Each number is 500 + 40 x the weight over its row's rms, rounded and kept within 0 to 999. Layers, rows and columns count from 0. Numbers have three digits each. The size before them is the row's rms in percent of the matrix's.

# layer 2 MLP down (transposed), 2560x640, rms 0.0808, rows 1615-1658, columns 320-479
100:509416521475512436542516546489460451461472539488426458553536617515412486494513521533495521535536452534482453462477504513415485518529443502462543532409508457549536480492474532436490524489521480532491486540454493563558460550505517501524498485506488518494421551482555494576440458533498545470531511496615436496548527557485562537513482515472483523507453432507483395534619497532525544446461549469480478558496486469482488477504418501497569489516491569516470551474418458545558469479512487
094:542473429539470471467427495472490476508475535479496406533481641521518463545545470422509497542449541522511469383522485442496521526456467488443481553556563485562507483458539530543538541464480480518490568426453462507469541413471441525499488497442449432499520492424489520494520483503505444494430454469443465486450430498515489482554460524516494541415511481534463546565540488493498502439473456515638508465495511552504418571524520477538525541557503499489469495509509530553473537428476484
093:475511491512492404439490508419446493548522541514480531473487558402461551546470481457567463464461553460501515521528482546468532547517458558486410440550456494565495456424442482471485456570452488491516501572547560512473517556457508455515457474500510470470499472507421499569534487439493532476511518524572487451517473494568498490530490517508487491480499487464484474452480528528487540505518553533450458526503464446476540576528470502503416468462523546585502551522541486529500492471527522
092:495530471519543549464501571466518501484448537432516486498468418540464452431465487535452503458477515542475430526550474497517492483463534440484531570524516437508490399535498509502480495405531540537494505490516550535492480484410542500551497434503437524555510501413531564534455449490468567542523506448552531453464489468573551473519479524509519521520501597438470496499494458416482549519551546461462495527517474452455534443480544498483552513467521435504519464509517521493523495495510366
102:493478507495472520527424450449509481449496491481476526535487480545486446474600526571529527506459494491432515486518434579476521507482480499496526533428462523518509476453483497471480466480517514485565540587460571496465510558461546514487549512459507424448532520564557527564494561528528602447443499438589447499492428468478506403543407538521496483551478553518479464500563561475506513480482492528480449440464461560444528515518434517515574455467513451395514523470548510445448500512525446
109:497463557513568462474511535514576476432531455542547516438470502503473504495539485546536518434430458526475500478554563501432521477477519486522426456488424494546443473458497475567447554472543561519479524525413484499637500522396539483471479516478618575449493530490534551517510491409445500525472499430513514487443503443530428499456429569512480501518470517483490499482468519538596502499515482524468515466488491547491524487525585494487479559496459552461493517546493493477545490501461484
090:473464537430449488418518538497434514530506488432511472445495515443500504441430461436500510424524523547452538450468547507570507606441526545499490450425546494495553470526461538498556509438607539483526498516484466533524578494522514460578483520525447472562550504536487514456478571494478475524554512508509483504477485408526509513430512451485494485482536483438517453474493503503463461472520500459425521504576511540504510468505522485500494571552563458507475505479509472546524514467571496
097:491521520562451582488426489435482473517562463587496530481533517467556456497550488515581516451580544486538523526454424539535532476508530514448456531517575535540517407519577465551468538453514461577505459430448456433486540540405558582514489517490515521455463529464500484508568481502537506564500464504482566499517530536508571498560490525454468447535546585497463519446438488514504526533464510461471538457522517507500490392526489505495538506543450480504409519474460442548507517463522471
100:431523503515557450470482496502491474445453473476405489531425507553480479531532557442491525543437552513535444383484476442507419509544494492478448543532449538514534508524484508558494477543430497505483497490506521479540525519500510541490463444524480509480500506540561554559519406471494528517507528487493487498510488517442381516494533512444499461494511573461529517478552515518501461491581452561508569521546455503510445541444469488402494481478496439431469516520511492569433466436483511
098:485513510510506473500545501517476571521497517557543464491492554484473546521500585477475478523558470491515525621452500558472512556484489527492423538447470485457472586503461496462526485500478476545528500557437489508476524440465507486569523436558461559425584507549491432528531447460468408486523471535436487448461563541450469448429481491446447445510532475435457545489518513471472494490475517531508544481521457491482524437492529475585523509485440614494430475455561546524521443522472492
102:493425485525506552442517490480496566464515535508530470527449462465449475483476588533545516601522472442469545522441523499541518473489516530479429499492474456505559505486474581489480480517546464398502556613497534567488534552529476528555473463552498515551545445558467542486525459481477512515558526465529474409472459538563573570466489447446552508503531490507468473538554435464500415528505503578461537555515468496518488505519579476540523545445454467549482561490538528498479544507438477
104:505568464489487480539521492471474600412489556541587490489505514489466455513434616511495480556548532474535398579480521519464524480414493479465530519492479533532441458459500428472530498496553478537456444475506479467468506460514516558506473497491554545512524441505549477470548445483499509468468571480485531489432434464472490546491569507469438537463501522500489476504505514410588492524455427537482460467467511491463440516563568471493487498514456513505556457479483547489571502521494474
098:449468440441498476535499600495513429495547463467472496468475476508444499501527467550472538495508526523438497502521558487506463465537549487469618489506495487535534464411509495510551463453528486527474527480530415557544508425468366460473561541470486588470448490473526475525550449562535536486495461547522494563537470577441509532453536464504544520485545495493487558553545453457465529468519493486488522494522488500543510402494482447548487531501554452461493482454513487515474497490494555
103:493516546522472495490522478486534516469489545499517491475476449426514520440525441534444531520542466498633445477502467459478442522486539513453434489547506465583488498472591531509548517490466578499574493517490535474607411583518438487422427470556501466489554490573516518549520474506510514498420506515536463445505526535488485501483516480466515520442439409503486500511543528473439469527472386403471564481504505468511485566506478527505474491496472514526400533498443540579377544466493470
094:580472534477484474471488496473482498529504484527450486465508489514516484510484513486565515442550534489539469476593468467536587545470534448545435582485438494558496473518528523563491492484533475478463461543539494524528445518541486425470534451527536455496504514445515491516415548495491457463480464575483508456474485539490480509436478453536477468506491547576533501501458483488525537429585500417505433423599505441513558570505591475521434590549535527486477489547482437528486492510495485
098:467467496442511472522505504475542578512442453502458520507434412508458517512428523498574397457431490519510552533497512482469517506491542483456523527448483527486474490497505480489451494560552447472597507409600498479491551500491487529556536480550510463490508500441492448538503525489422530507519543546512504492531435510529522569495513474482501519532487495485498435445543514483441540561479566540523486469575504493554522468589596460520536502510474480462547521515497548523466501451514508
093:540468594484515462504440518569449477528485432612494454546467489544491502507467477448586458527579476558445453500574558450456479510556455471465521496511557514514488496458485521512503500450481446519530503455582594508449533496523496501498446504461457543522487502511490474550469544461547506532525549449476532493515475499538517571516459425505515508514525547496529517536516464518510524511523534466488574382524456508550596548517515485512507517480537513543529588526570489535388486547554492
091:515439503466494499509494534506501559507540456487550516538512532548433532527567410489490601520511573498495461520538469555500482539530512495492506508479484514501570429529499428545549529485503377509447533477556488497471542467481481495493472434530492509511490508490467572607499553493572559503458492513506445421476456551472444537404558468504459517508527531585497565497513471507545511540481457516520541463562554469424571490506526462513533468533473487559528481503537426496526487513448504
105:465555555533497545497469559487536486541529527506493514412489516489494532469580465524487503545525477548473455466605512513574530525462518473474495507452431435506441489511493530490494496428513457539550539531569476483549436513535560492449508506535505498503472458481502510470503478465504535472512541456558574502478449451489465525508505522483499498543443483532506522499513525516488441501467523544491535522552394486546474597523468529523538495525470588429422467458457535468555472469502515
104:486533554475486512476473442538493524540405564474488569549492452477467517445425406455525503475476418473487562529515518528470470540486489504494532498530491485493484478561521495447445461482425498512529518499520461503463444455530555517481540538541513491497566563518515498549448429497544558522548433500495479455511515503479510517502528527505417484530538483490516500512516485471523505536554531519447537498528458502528444530491467462535526469488562525477519453513428490553496461488487507
097:490526488425510477464519469458456529440439474515453525505370427429539446473472545501539569535464478540513522516491416540538482495566452486474513435546546475456531539513468468500518515517444462547484550517580485451583493501510453570544456563516479508487424445579512511487485508482525519539470487474524431521583510462469491483449496483511503536501433470520444543524469455505471587474500599468553488547432490463533543476539494475506547486499539597492422488501521510419554535438435539
097:449573499481481458540495549466542564501521493492505489551481431499577502489528478510548483481608505495519514487517499517503482464524470459542463527491501436542451506493457566497514478436515526471486506482517419529478504458525447476427567484515429521484528484522523502528490476545468495427551489522499490525499487516396552479502492472429488555418528486512492519477505491493508460449506420463480533449470528473504459497493488539467455515492539503485520407543476511465569566459547523
094:557546505471523549539493498450528490432493467506480480472595468537440467551478467510482486526554494518474391487450494557561458474465518473499523475525519451481517467417502445506601425542474478471464462460500500536520500491506510492448541431435566512503551467454642473513535533538465515491471545541470472552503488523525474462525474459515552520526570435504456535530448554468485510475472491499508488448522506465452522430448544532497467533528564509525561512502505510504486473480527521
097:492522531488457443452553546427530482552477542514536488491558480517445576462453483461474493542482432494503482485541448449456550506430515482505549476465540466501430432566465475392469528509497455412498524524520544489514389523464545461527448459505430463550505545446549495536510553568519507549573522424450497520488465503523503494466439501559531494491469473501497508479494504552511487527554575532509511499465433446484495516490442534500471504511488559440539528552540529493535488505404438
092:491506474469491452517460487501541446432443502460479475493449396460433503495497461502523488553488533522503517506511531530482501498482530543453522460563425474498611518448561493518479522551515519454478455486503440535494531526516583464573570590479522539516505510465523569481432423447501422497434484504496518500554498462541524508514506499514511486495523519438514535501480474472473550483537533483571441531474602466527514464587465511523480580479488586461531522487482526486508509475519456
096:507501515455482480475528491476561474389530515506499480441566538531475559547481467501556529472483460416473517497463580451400545512510552472492453413493411459471488471467532515480454521529489559417495504456496489511507489461515498557471545494496577516469516519550517501415471506511487506525544517482442480499497502450579476505544515506528508543520504490516517457541409474474460517534442555574490491490550441465546578473449453480468418535481498520505493498427489457514492456497539585
106:443535491542465528572529457486426522494537502452494508556483551547522469547532407428496476506456575518445547494474475530447503480474466512481463511445498494534468449502499545515458537521468521511502538525507440590490563494499498475600558483547497527473511523504519473441490493508598449519494511506479524418430494544535539539511517462485479561601485570460522502501459512528572582461535465485458501492512539478528545449472501489497438484488477505529583421479491524567580437463522580
114:482490517503509517569555518534433525473450595500549561460541505470514525529403456551414502550461497504422524479508527446489512459537571520454441554471526501589401455526548446535554538561496497458482497474561467441491451438505434456584503485514410510485532542521549483525504528476565551431500485470558495478491542475478469558493475488478471486489469516431504490437440507481484481502481482544532506483479500516504503528490513488480539421434459528535491470488531501428442522504451458
089:550498458505444461432527525470461505490506486489484479467547551471431443515513443492452487478524480504459526474502452542481452520563571503500440490456457499568432482462554469582496522567544525468490413468446470529525513408501493513498406422415611540412484544451454478486485521462488484528501504535477496510489430549496462454465566549517489527548545449523512460550432482515490507513551516496526524518461532514480438509442475483443561492515522521483499448526567481481490500537522523
096:441536562500598460514418552477481525558500522472531452483523497458498486488400504476529501434495483576487495459479443503509473520523472508516554501550581497543519578493456514510499595564588435505487482496524464552532548526494461495561498462455458505504492482505521538526564522533481461469554501552470481468454547510498486519514469447463493515477514475415448464596522520429447508497509474582474496578471503484532523520492487505548444503449427490518468439463508459467510473490439543
104:466524512515459442507493528563507521520535507510492502349579491506502475481510501518512531513407488469519486513490484549451483493585561455495481481526553503460536459529468426524546525422535517495499476500458480527531499480516535481542500477498519511454480555559499471549427506462474517521512496521562491535515506474438401548553514515521479534461492516438576556492491584557556494442447443469481501535476441526564556531516512487465549515557512536482446459592516505488500547494448461
093:605441460520463604438538533496522449569584513499531499526476508486429531484499422504464540521516503574444512508476524498553557536575461497526477515493412485440465415497419468519471456500545555449600405455600471496477519467505452570528592430513455505538479546521484458532463508521490505553465503505426441487428484515525548562478469550512493519466496499467509490457504524522563524494460556480536504541469485484455577543512527519513518474474486532450528496519465472535540532475451475
109:557510489519532443536507529519478545486498534470541491570477480414476538471437501470550492510517493489460563495553579445474543498518546536463484502546555525567478441490511498485467608453495462508428589518561540435471450466541524565541440532477495464495529454498532541526520494445569552501525575496507435543524506438513445504450530503472519507484438526491473543462503512458426461437575578502493453523553506578515518465516525427440510547467497447505539542454580489524513504529441462
092:516532519522517449496474460475536488508544460545512559475542496500473469585523515463576417468467513544511529527520551496533506489515441477452522420501430445489536460492480497506490446510514505558471467552497502540580559517494563544555483494450472474497523543471474550513515525485501496539518508468476531545493541444473465550510456527498535439484534480550534494517464410490490478496494536483522456536553465573503573433412550467478526528536525508549459395507454504454535454455527589
098:488468504543486573523446566541562512522485529460577572512516426509522475466546600518441485483500522561510523434477484497537535483473498512501558549511509535502605478537450540486404496544526483434470560513525560540542523534505430563545453522479500466504373442452507522516537495493564511428510443529472518452521495462494519516479471498506502455550497485476484535450543504597549534548483494477533493467413461505510501546508534486443482478478476487504495515532484475499476499533467440
103:540484503525489466480501545406397518504555434563451540487439470455529576523508539512522515521426468442526530508491478525501550533497465520487549449416445522468439467522511453483464577498513495442489499542454470487502495528468514509513454514506504466451487493529522483495464533530513535498523503443442517512543514506535533470480510518431467545629557579501512446533454520501520490531522558450478488459518491488506513448490526502515492537513506491548547519513493466457474478533508478
106:477466451471475486493469506528512452521531539503529465552537454543478487510559486491476485459500501625426476461553490474484502492505514479492456414454540497376451474502503471445509481508415521550511471486560453529542508498543533495457510475513501482575488549512504508532395481438525552474518497533544542544478533493494466503522486452554462510474437521517515427438486485484459578565462525511483576499443524477486466561523481509474534518568616531529540510483486465522504503456574447
106:499453514566509453493528461523537529501549442492460458532484476558473494507456507480546487535525583451534522443540520506470504498459432584504507444466400511475478472575491595514491535491588519502517536513538556544490486477481540522514473483572560556527482416503503465439469543512559566577529529488524478508498489521442486507498498464478510521534453508461496445501486471508544542475487508516530494531526519463499471539542488441458491499438458447446513544515513457429512535519507473
097:493546503496464450400528534462509500579462466475477479542474543509471556483480523473499474500496473629478478522515447475550450509510423474587483557512482439563464485557495507526473467455466526475476480487555465490503535426458487474417434509449430524456566483527504488508545506531508506498499506444473531461489502563428410456498525484492490478493443502416557473545519440481518577476493478567491513501465532500495558515509486538502496521543522531573439531508431526471532524492525509
092:553517552527516483519467545480552460480482543521571450521456500496475484497504514511513496492472496498511546557569489476499500492488571533461516575495519458480535446486558454481428483497509449524519492502588495504568511437479538519494461445518456438523444485523462577486516490454541449507581502493519413468530475533493440538502587515510421506518442502516498528513470520494508490443479505508554480497475459504532506570462458538492505542499453515503511486426544538467534561526508427
093:462510491494531494489551509442525567455487495459490520526463539431379560553487454472473484460540534459453479484469441482519518426507481437562532468556504568416455475394494454449530498498533486497568531502517548495490442513498561541543563409529438502493544491505599478536458535529580498519504537501487480473472556501473428455541408521513492478458465521494455436467486509533479483479521488516481538489499478531506553433447507544510569475469513421521498478458443526511499550493497483
094:586527469540524567488502496538439456498474446527453505521506493451482489459527438498460527395527474426450487544499523483597498523618485458498494479510525494525514496453517561463548489528527540474444491534479415473516521512584471527590411498463530479518481514435543540531484438466447544535427547544485537496443547607555504429535456465487511471544583552528493519526492503504523478497501448513565545492477506472504498451542525458442455565430509556443515546468500506476533484519518490
098:479485472538526489553462576448510601442514434459483509459534508379523515458543515430511477479448546522508512442413474519459535516540504541600533437529463538537508527506472505538522523555533518532501583482539471553471468467505594529489540438504475507452526535513453445487467445485595527501541505476446615516550474466459523431465519425473514549497484455486510467560553501471465532480527512510537494493481535374512440471516559480458397435534555516487495532496434512534527464457518485
100:475557501506464544422536506544569470523458486481524554564553501464447544449491478478451491463529455524486509430517569523570583515449479497530556400450465519500515480514527537437512527503420524546556502466547522536479532551437465526571435435535563469438507486505554605468521490512539532523574473521441610460489498550492544519474563493517430515557520419477508461514564481551486500508481513570583479409539536520553499495533531527488489537460525520479509550521434495475577479549503484
# layer 2 MLP up, 2560x640, rms 0.0424, rows 1616-1659, columns 320-479
095:560498498552500482488456495467483433461528545489515556624494433554578517488514511422490500495524470513484490497521547497527512478520517511560481533557550528460475502593474395505524514540476490649455540456547585470464534482426505516473487531503460452438477525433486452528431497498494441421525488501513524478559555493494461494474510532487536572553553549529497480453499496480448483504525537470514488508502450493491516527544540510405515537537492577471475531432449470514479519480490520
095:596534451556428462496442505499466527459505490500574545448518515540446536520529488543524485569424553504479480455471523519530554488389576522498493518495464506544476498376470516443555543513514457482515502469465468465589511469428482535596533454537494525428540470416490567443461484486467581511515460537535579497508486479528483507487520489515486553497550432480454451529497521521450529520521499444491446483468515533531511494471522473535500500561492421508496515462524526538442543570548480
095:486469453499497527511497503521519560497562525542483477485483537504554480557498500534481431568478435512549536517519495448428491545429549507471572522444462475503474562551448509545564511464402461489406481510493442543529508419468517466499447561470481499462475480487566471510504533506453512459507524471516477484499498482455515472493467483545447454432477429511537471489491426552562515565583482477459485528547575481470431486422460516546501493485496451543519504451481559563522517514433495
100:435460476525525493522480490555540483448534502477458480410540539518521540483517472488529436508469498537480470488443536546473451494557481493514529533544473551496421486507523481506485544440517540513483487455541539511477491487507523487506491470544553452494499457466462550540465558509515479548478466442497527503528433513489543443546449556456429520511528514454510500401442532471549472529490476544442585558547509464491582501479561514477517495549513529523495583522491530468541524492478521
105:487465543509524451484518502527517481465506521498438509483434518486454511504438563519489494443571430508458541475443554470491522515516465488452468479523455558507431461435506537527458481475478465481525543529524490515507517379465601555497497511431538519435504540513487489468531433448592436503503450502484488509496462489561513440458482584541536546582562529530530513470466481501543541587436482462452482526448453511519536497486467467546492520476505498430525471522485528464532491548501500
091:471438519513389462507508419518498416493546462548551479504504476512504456503484481450500566481539524533477461453455496425485503538442572545562494532425510489561494551514453480553480478498474551518524490479535453498581484507443510469484447531528475499479448511513506538495490497541486535471485490448500441469553459524457523560544518485457532429533492510492575432460514438564503565508482485498489496516444538461518470528584486448476520499553486447525519502472476445493573443475459536
096:538449546511456472518444519517594563534480546507504525566463457520490483557538531516587475519491537506464533481549550562488544521537542473455543457468464543513504508526504529453509504462557530583506497518530534569494503492536499486452517502479525507517461517511501473545482423537463438569500519467497542490504505498521568463508494501479510510495484487527518503475602462506486505526511518498449487451491541514485461469437571519432504456485503485531560477528485479506567454473466472
100:468409552530494545512591446504522515484475516469540485506470576509537453545474475472523509469498511441547521462568410529527448469459455473513452520446472490545468565470450396456515442506519547549491497516533485463530490553505464543476496486470385486505487486564490435532499455532492571427529463499497520624507443464507512466552458531546531505484507471524491517463523491468446546499491550586521459571499476520533518533585458445562410492501511549471501498531497522463466472493572513
104:523584453517571495525413485482575476479545475395547454493467494545522485515570595515506494559495501522486450491447606498572535593544497528524481452510501499472434530448520560493531508443505497513439489526498473549462524482436433447581558566514499518455564543518470450544454486530481450489487568558455474499499494509470462462505529534549446490491560477502506515514455476457528516449532480551533547445447507501358541491464509528484486566392457524456505499483612459453518448509503464
103:552465574490431503476519480451567483514559504512482480558495484556513462514517476466537482571481410432514545524491515535507527481472468456509519509475519536511522495508484536470533505517506543459458510534472509511480529482544505517585552468524488485471534476464536438457550425528529582524535482483478500473479461492534551529407503459436539496491456403533490548483492447543472424554483515543460522475505453564469537561485583525495486451505434513488478527461537529538521559495455525
103:491570521531519579503463467599423475449551576512559516486513539502451493510553496515548442469501434457447472528534526497517500462536414518520520511491524393511493432471472538515554554568473557479554524520506527533606464460522501471545546540499511452429510445510484460476515466479470499506483408476492596513540534512515544494486525545465510472501480455429471442505441591405445450554485526431503480479454503510461492419558623503468507558408500514463486491491554392476450510534521589
110:493459511539508538561550498538505509490577399526525464476510508568504480485513508512474526504508474500464557529540530493483483443487449470437563500550515545422519485508488533422516469530512535462490475486439548438501505444482501513534474501557521462520448524536469561529518545570457452471512506519591427531499475521473476535501490516516493537451498500519552493509512510520551544469509494459486490519573470494533484511573490461516459487491489535475517486482564493525451442458486578
099:498543543474549435454481499441499475528521558564428496485542523527514499494460505548481576507560510416541513479528519459475484485560503539444524464535503589477449497529510531494507559548546553487506474462583570484530423539555491482569426505465547510490571510482508551575518463470529464504463541476535539481571506542448516536463495533546539529447521379539515500506512465560478456563517471450509555480459477499590472493479476518450463512551467479525526454522532474484460484540474483
098:546455529512495425613496550563493558411535470528472545526486517464524515549513480522517515465542545544506507528504550435469495531442531457560502505508514545529459556521507518589455537553527546513492533495466557483453417506542584446465556582529507569442522489540491515483474537518479444462485460511551519528480579464524448474503537447436581567510498572475447548572452490510528488507537495474449478515477509412576493447486546474530455512485480478481549506483450455520517549506485475
099:551484564532483536512449491528507383519545472534536490552594512480490520525506476455526519468515402522452460431484540501518529484486511487528559536464529439504523537443515496457484452498500491547467478454551506598490481467521479524438468510533614563535473567629509535477505503587531486464445509514499433500516502493539557451467485521444528518468459513508472562513459517495460517543541557498541551481455503485552416491517487488510515508439560531510564405574440512446481442481498492
096:543517441517463490467465495447571604563512535485471548517449458454500583463510511477481513466485503539503506430534471495506551513433502488510492541473470524604464506532492457407463506490480557552533520393491514495449420491455496517464497568541448447511549520528573524415570451525446540468528530474445488537482525456413528527531520524568473487526438547584520480471436490492517535513514426488430524506488547526515509473473374423541457579483465533507477499522538505559489499524545545
099:503463511462532500491504444518491507513576478567541555452513530529518509528522489526490541524549523562480518532550487547471480396543461501532511503561395553478487456556545522546468541465470508503435600480468493467467481478506509505575476433440428484521499473516515492555540439476453456487524486510505520487502599454539494483465477526566561491524583514458516484513385493462480524470471528460466504547535447551506496506520468474528564459506505510512450488445446509578437517526560444
105:530463554524504508501502469525530484502536504560471453554492464484510460414536505456445509477503484468504524478494497464542478483479436509519538475511499478500448517455508440460494517490492506515562517478480500500441486580545523565446544568540521440511480515490467512487480402517479457528516487468483485546473496571448565492536479497484441463531495487414462543512515514535493555417496492579513539546515450430482482532478395523547507464463468510513450501433497529537520513511553532
104:443456541484499544491446444543522442495451467527491550540487510448512535480480411506537591455501478476443574453469520549421487483492483511540452421500496541523479477580595505480450453637480500499526472526502498463450488452522490505493496472506452477450545481513522492548441455481480564521480478479564548472519463461582497553518518517492488512500558522466537498528495544539511524497474438472517540604429395461480498448462418582517467536509507519526549577496460494502483498502519465
093:538442519537511543570530458573474473465488575498509461537527494494452453460489412536510522465486481420479461413539542490467493488490483505489517533545506531490443453524442397482439513532431509491499497468476462543519485439490533541467558515515465513531607505478525509496455567475445520446439475489502567525548555518528475511410537512494469411587532576460435565509557505460463531554504463548522540566477454530462471527500571471458483508485474516469555448466454440474526442434558537
094:498512539487515521482401509562504511490550501461478541514513531476546524535414482531489506591546521487491513457460499520441566525525495496472470517385553487528502504477527508512475512488523402568498495466396432521513488492556537456528586492480467488517468513483484471495548476552508472490451470491527521462506476458542440490598504514546543445484583436408475467437424498436621472576442597469558483498468455504467541538560559489485502508432500471445496485485503476536529500497497518
102:533510470459484523507527533457525502532434482547512541464538425516516480552507455561479512631470510522464414455515554458487501548499530462487545500451456500525458450430456588463496514478519469463523480435519471487547554467480523513523536424479479555532585451477484461479382460484531477498452576489496502541478555518504526480511479522492562575553494510608528508501458430518503497475507434546503464484442501520508551458477476513508458471517562453499520492514477470475493532509515540
101:483425504469534487507518466434526492511473491490579509476499540511479525459499453472548511491475493566506479551543547521473521551489518521509503512479471482538506440495556435523507470491547532459526416500488531521545477522528514513528499466514471511529450494436595512457473443448471520557412432496481532468501505558530521476545503486482523518473437521555514490517513416451429474524458446457455473493469451429503532446456459492511462541499564485482538489569478444475515469420553440
095:532455497487442502540553516510526520417525490540444459505508541536515506516506507504616505505528552520559499462563518497466567503512530466455532495508461576561534501464535542461485519484553507430482462485468434455517482526539507499517464531461449551465500468500580481507478400551440505529499508567477484541511500580500521518517513559514455476513471458489513536450473500525520506525499511533520413462527552498518487530444469488561499538561467606517474548453487523535442543505536436
098:527493551510468525491507507475484520546503508487479552556524536522511539483506512516495422534474479448534404502545481458504514542531448480504526506513395458546471494526515488462541508496505480516505484534579490536546562553491521490485595565511502512437522453495495526504434542444502539428521501526500500509472493437411504554525483533488541494455518480468542462458527528518434447518480540422582540534527520456464457441466518521494486532517504446513519568569425447466421537498549524
104:456462527549486447447457456444421439586492496488495488470537482480438494514505476504475538513511467537564583481524557471482477564503495556474549532480498534483473533465480546469496497495507440524570428462486508428518529515490537541491505506517495529429479523581547541532444510556507548505482530476459505511514534487489523475544422499517460494549456454556494532497432451544462566426488522478475534408469437512521514537566536517491597503516490520537533502481473514567506510592469499
110:550516424561521549522513544509474499540454532519440487515447478563553477547414532508548558473466499548494547527483516502530468457608510486461519565497558452583520474460455425498472482549480477532522567494560454465507499523574429513505475473467491479598556553489446502532516517486558489527547492494503490452463425535478523460645456459501507470528486454449494486509475557509497507540452496507427442506483511470429509530489551488554471477607497543450501466452473518498490517488518470
091:462459533494554515558522463584473552563509502512416552484507575458461542495513539469497515600444501468453493506496530464493496428470485510571472586555538574562473485492467494531503428518517538448429454438544488472480555468446544478503483468486509521453506469494512466521506528465469564562477541507522429518538511500440500469471516511503463497484450517496517522457466528530515522480481448433538460527491502459590533463569495462528469495540479501475415486516487483517402504564508476
098:509476533533483479556519513451490444447492526477473451485458500547486404467427476517502484500538507413536473562487531460597534528528542529491487531469479499468487552517484526435493489489606479464488503530482546420483485434565480438496531509475510564467582500644522443509575521540489546516519456476423494536523472538506469498505484531496517466524564491434498506523523524483518555484462539566473436472466470420509467459480522506525501479496546540457498485520485436598472516473452428
105:485480475457471494528501593394519459478518505495563467530501446568453514551571532461471485518553424514500514512467526514451561404542392400597561529433495455501464474489448508491493516429530471469572531522471462489502454555500497457511423473508533526447489448508517500559525575458446531497530580527460513504491511460452486525493499503426470508448472554478436542554510498443480467482526472510504524447499516470502541464494601626483514557457545413512501532453516496468476504508504440
098:496534495489478555486461457505415492486542519437492486585485479432461511502495421438577537529533509500496536472435474526512426551489518480508567498509476508526532489504484564435451473505499526565505449474494495487507516482444475515489438435572520521431499447589459546527466499543496495492483436508463409512514500508495464520474458547540557481421485546518509503470460526576511533516539521482578483442493499410538485546452522545586520509569575515498525529507551485501545499476472489
112:454503450456475478496496493508488543482492556463557518521460467435437492482446510473523440566487528402466556531422504496429456484494497556449413574611444512512449498482551560507507541465481488546527569426512520441484428440501522521513485537416497491446481484541496566499571459497512451534512502529480486517458507497480476503475528481529460475544481497444496425498426445564455498532534547464503456490588524539461478505458540451529537470495561497499505493564461441519459542505464487
097:528501438501453492537461489526493519484457490438470544582435521405462498550490553469450548545493477480533508527469523474430427490557521498465455475496525558526530475467497501502489393469518524469503472476531503426488571468534375515518476525439451469467562455552529562426563472554453545506446519524471502429447433533491479483557526450441491576519481451540584448463460463479427515507471537528531519500467526462528435499558450523558489480530480482543493475522483504531548479446538455
099:485522522500516458536544519516474473509489533508446515404485449495503566461568500475523485408568509498508481500511490474427503497489484508447519551513484496491519413525526514528404484504479583479504574467474479538466534431478468505538470536564429519490439554508449523429479505439399495558437514507502534406425462467524544441482564561504522482470516476491529510506499559512589476554508405453468501506539513475598457489511453571515583518529494542506478538556478534459515481506510449
109:547512522527480439575494506516508433495517469449491417482517441514507529469405577545500468556412524478529433517434502480483523527473445447452470502570516489487485536430475494495518507452472518492526475524453544475521549558430546488524488485537468506470421500527428494564480485506491495468464500535521449462599476538515520482484462483441493467533507477512533579448482473454441545522483541508597536439484455526470465457563570465542541503600513508483455521538541515529493474555492561
107:454520532359443530529491488467535510570494521493471519589573536454464556447518550462483603529461425481444554463468424505433521547504531564564443507534554564447516484461529450492498456500491571500497517427476486472498498465498473450414493469515513510475436424529494545463491506570531493483507515450471425459440515467517480488517505558479536525529499478473553532491481462483451572526436459421542509503464512508554546432462463480561481582518551498534560473512488458472523533525475527
105:496438545593508452535510480543605516510455444499494570462452506466457519485445586537521464502551508457485548480486484496549481475428547550502526496484465573590563509472563490569475519489549463560547491483481519390505484479541459537493465545476472537502516580460503499455483508478491541514489597489507497543480501473475445535583472523502510503542456531481534432423466497532516482516456548458551550503519488532439556552444503443537514495486485536441447487550481587427452495485506456
099:482556495489502447462550428512500486516490503451476470491452509503475554525457523572455585483480600503527521550483496454506499470488509467459500495516526533536453438520493514521517491475603490462509511538470543480485449504499503527490562479494433529451510603461555480528564472570420477531493551520473453497437518491447493445448550475503444496475550497442474471507540446536507523529441534446449472500528523425601494522449460504498522575494521550510393553509519556473513559612525520
096:495548415566566523484422510447473474554557532528461510523492527499456488502504508507514532450515519460517456488490478489500423579543476558498519494518544578466489485498484485443472508518502566527503468538521400487505527554511509488402475539411405573514510467482539429464480532503485477475477483484445501551520516538543506442498508502531419461541484540514449547530539427416447521484457488523448493508516540503484458537476475475473502519533489474520531465393519550506420435438484513
093:527510477486464522512462488463558474493487510428498533515451447467494522454530518464535506528512525454461521517524516546471455479490415519523550439571520447519447470509478481499550476494512447513503610527490539508561510472492547475501579516496517436521520551434549519513532462503471544454576539549453587498506513470467501461453500529525486499486548498492544471470514505550492519504566506527480583424502496577500471540425446450467493520483454545455483480490504475572581429469463514
095:506521538506443497512503518575402492412470532532487519525476520476512431504484445501541459483527515485481565504499514541517569539494543406423474483494468501483506446454491606485520451493445567573493436514445438495512535468505477509459518435461569540394549514481572516497552512473451535480526530485587606513486543502553470502555521508508586464515571495501459475515485469589509527436460526483575555477495481508513488463497533529577433506477534544510542539509445512444486529538566587
104:527498478501481471603535458498482536468462493408459454517565530484472524504474499436534462495460500475424463529459469435555515587485471570543568517512500565500531561481488506480488572594598470570517500498497468472508468523480588515517484525523487464404460477520524593485414484446535465493503552528461467578527477466553501455448434456525498518553484468561535472507486520479522526517473530521542442535438468510463517503544520484452527458500509423524422577497501486488581477418460512
098:550437567471507510488457543498462555471539505453471468520499477508441531524487559546535447475492514462471544559506517506500458517507521491497492505486482452544513507434475475523501468476520444548543482472454531462519476626550558452411483563489442477505465460563534446400439531522482514599437562478475475550485573508501474536505504489516508461521530536489486562426503497543397510506547502478444497531497507571406498494550461453521518490518456499494524534472490573520522532517423526
094:564538496536463554502459487510580528484472461537496525545477568508552457501552522566576536564477552438506415495530526453582449438525473495488522505531499518513518466446447469583480516507438435592531507492604502533466505524504503482527519521496506441480526444485528514515477505526491520532486502489449519553561499441482456442459539519439481535547498485520528541454479491484411466409558475430494524467499427517549517520479509539557531514594524399540519481593519443533593437521517515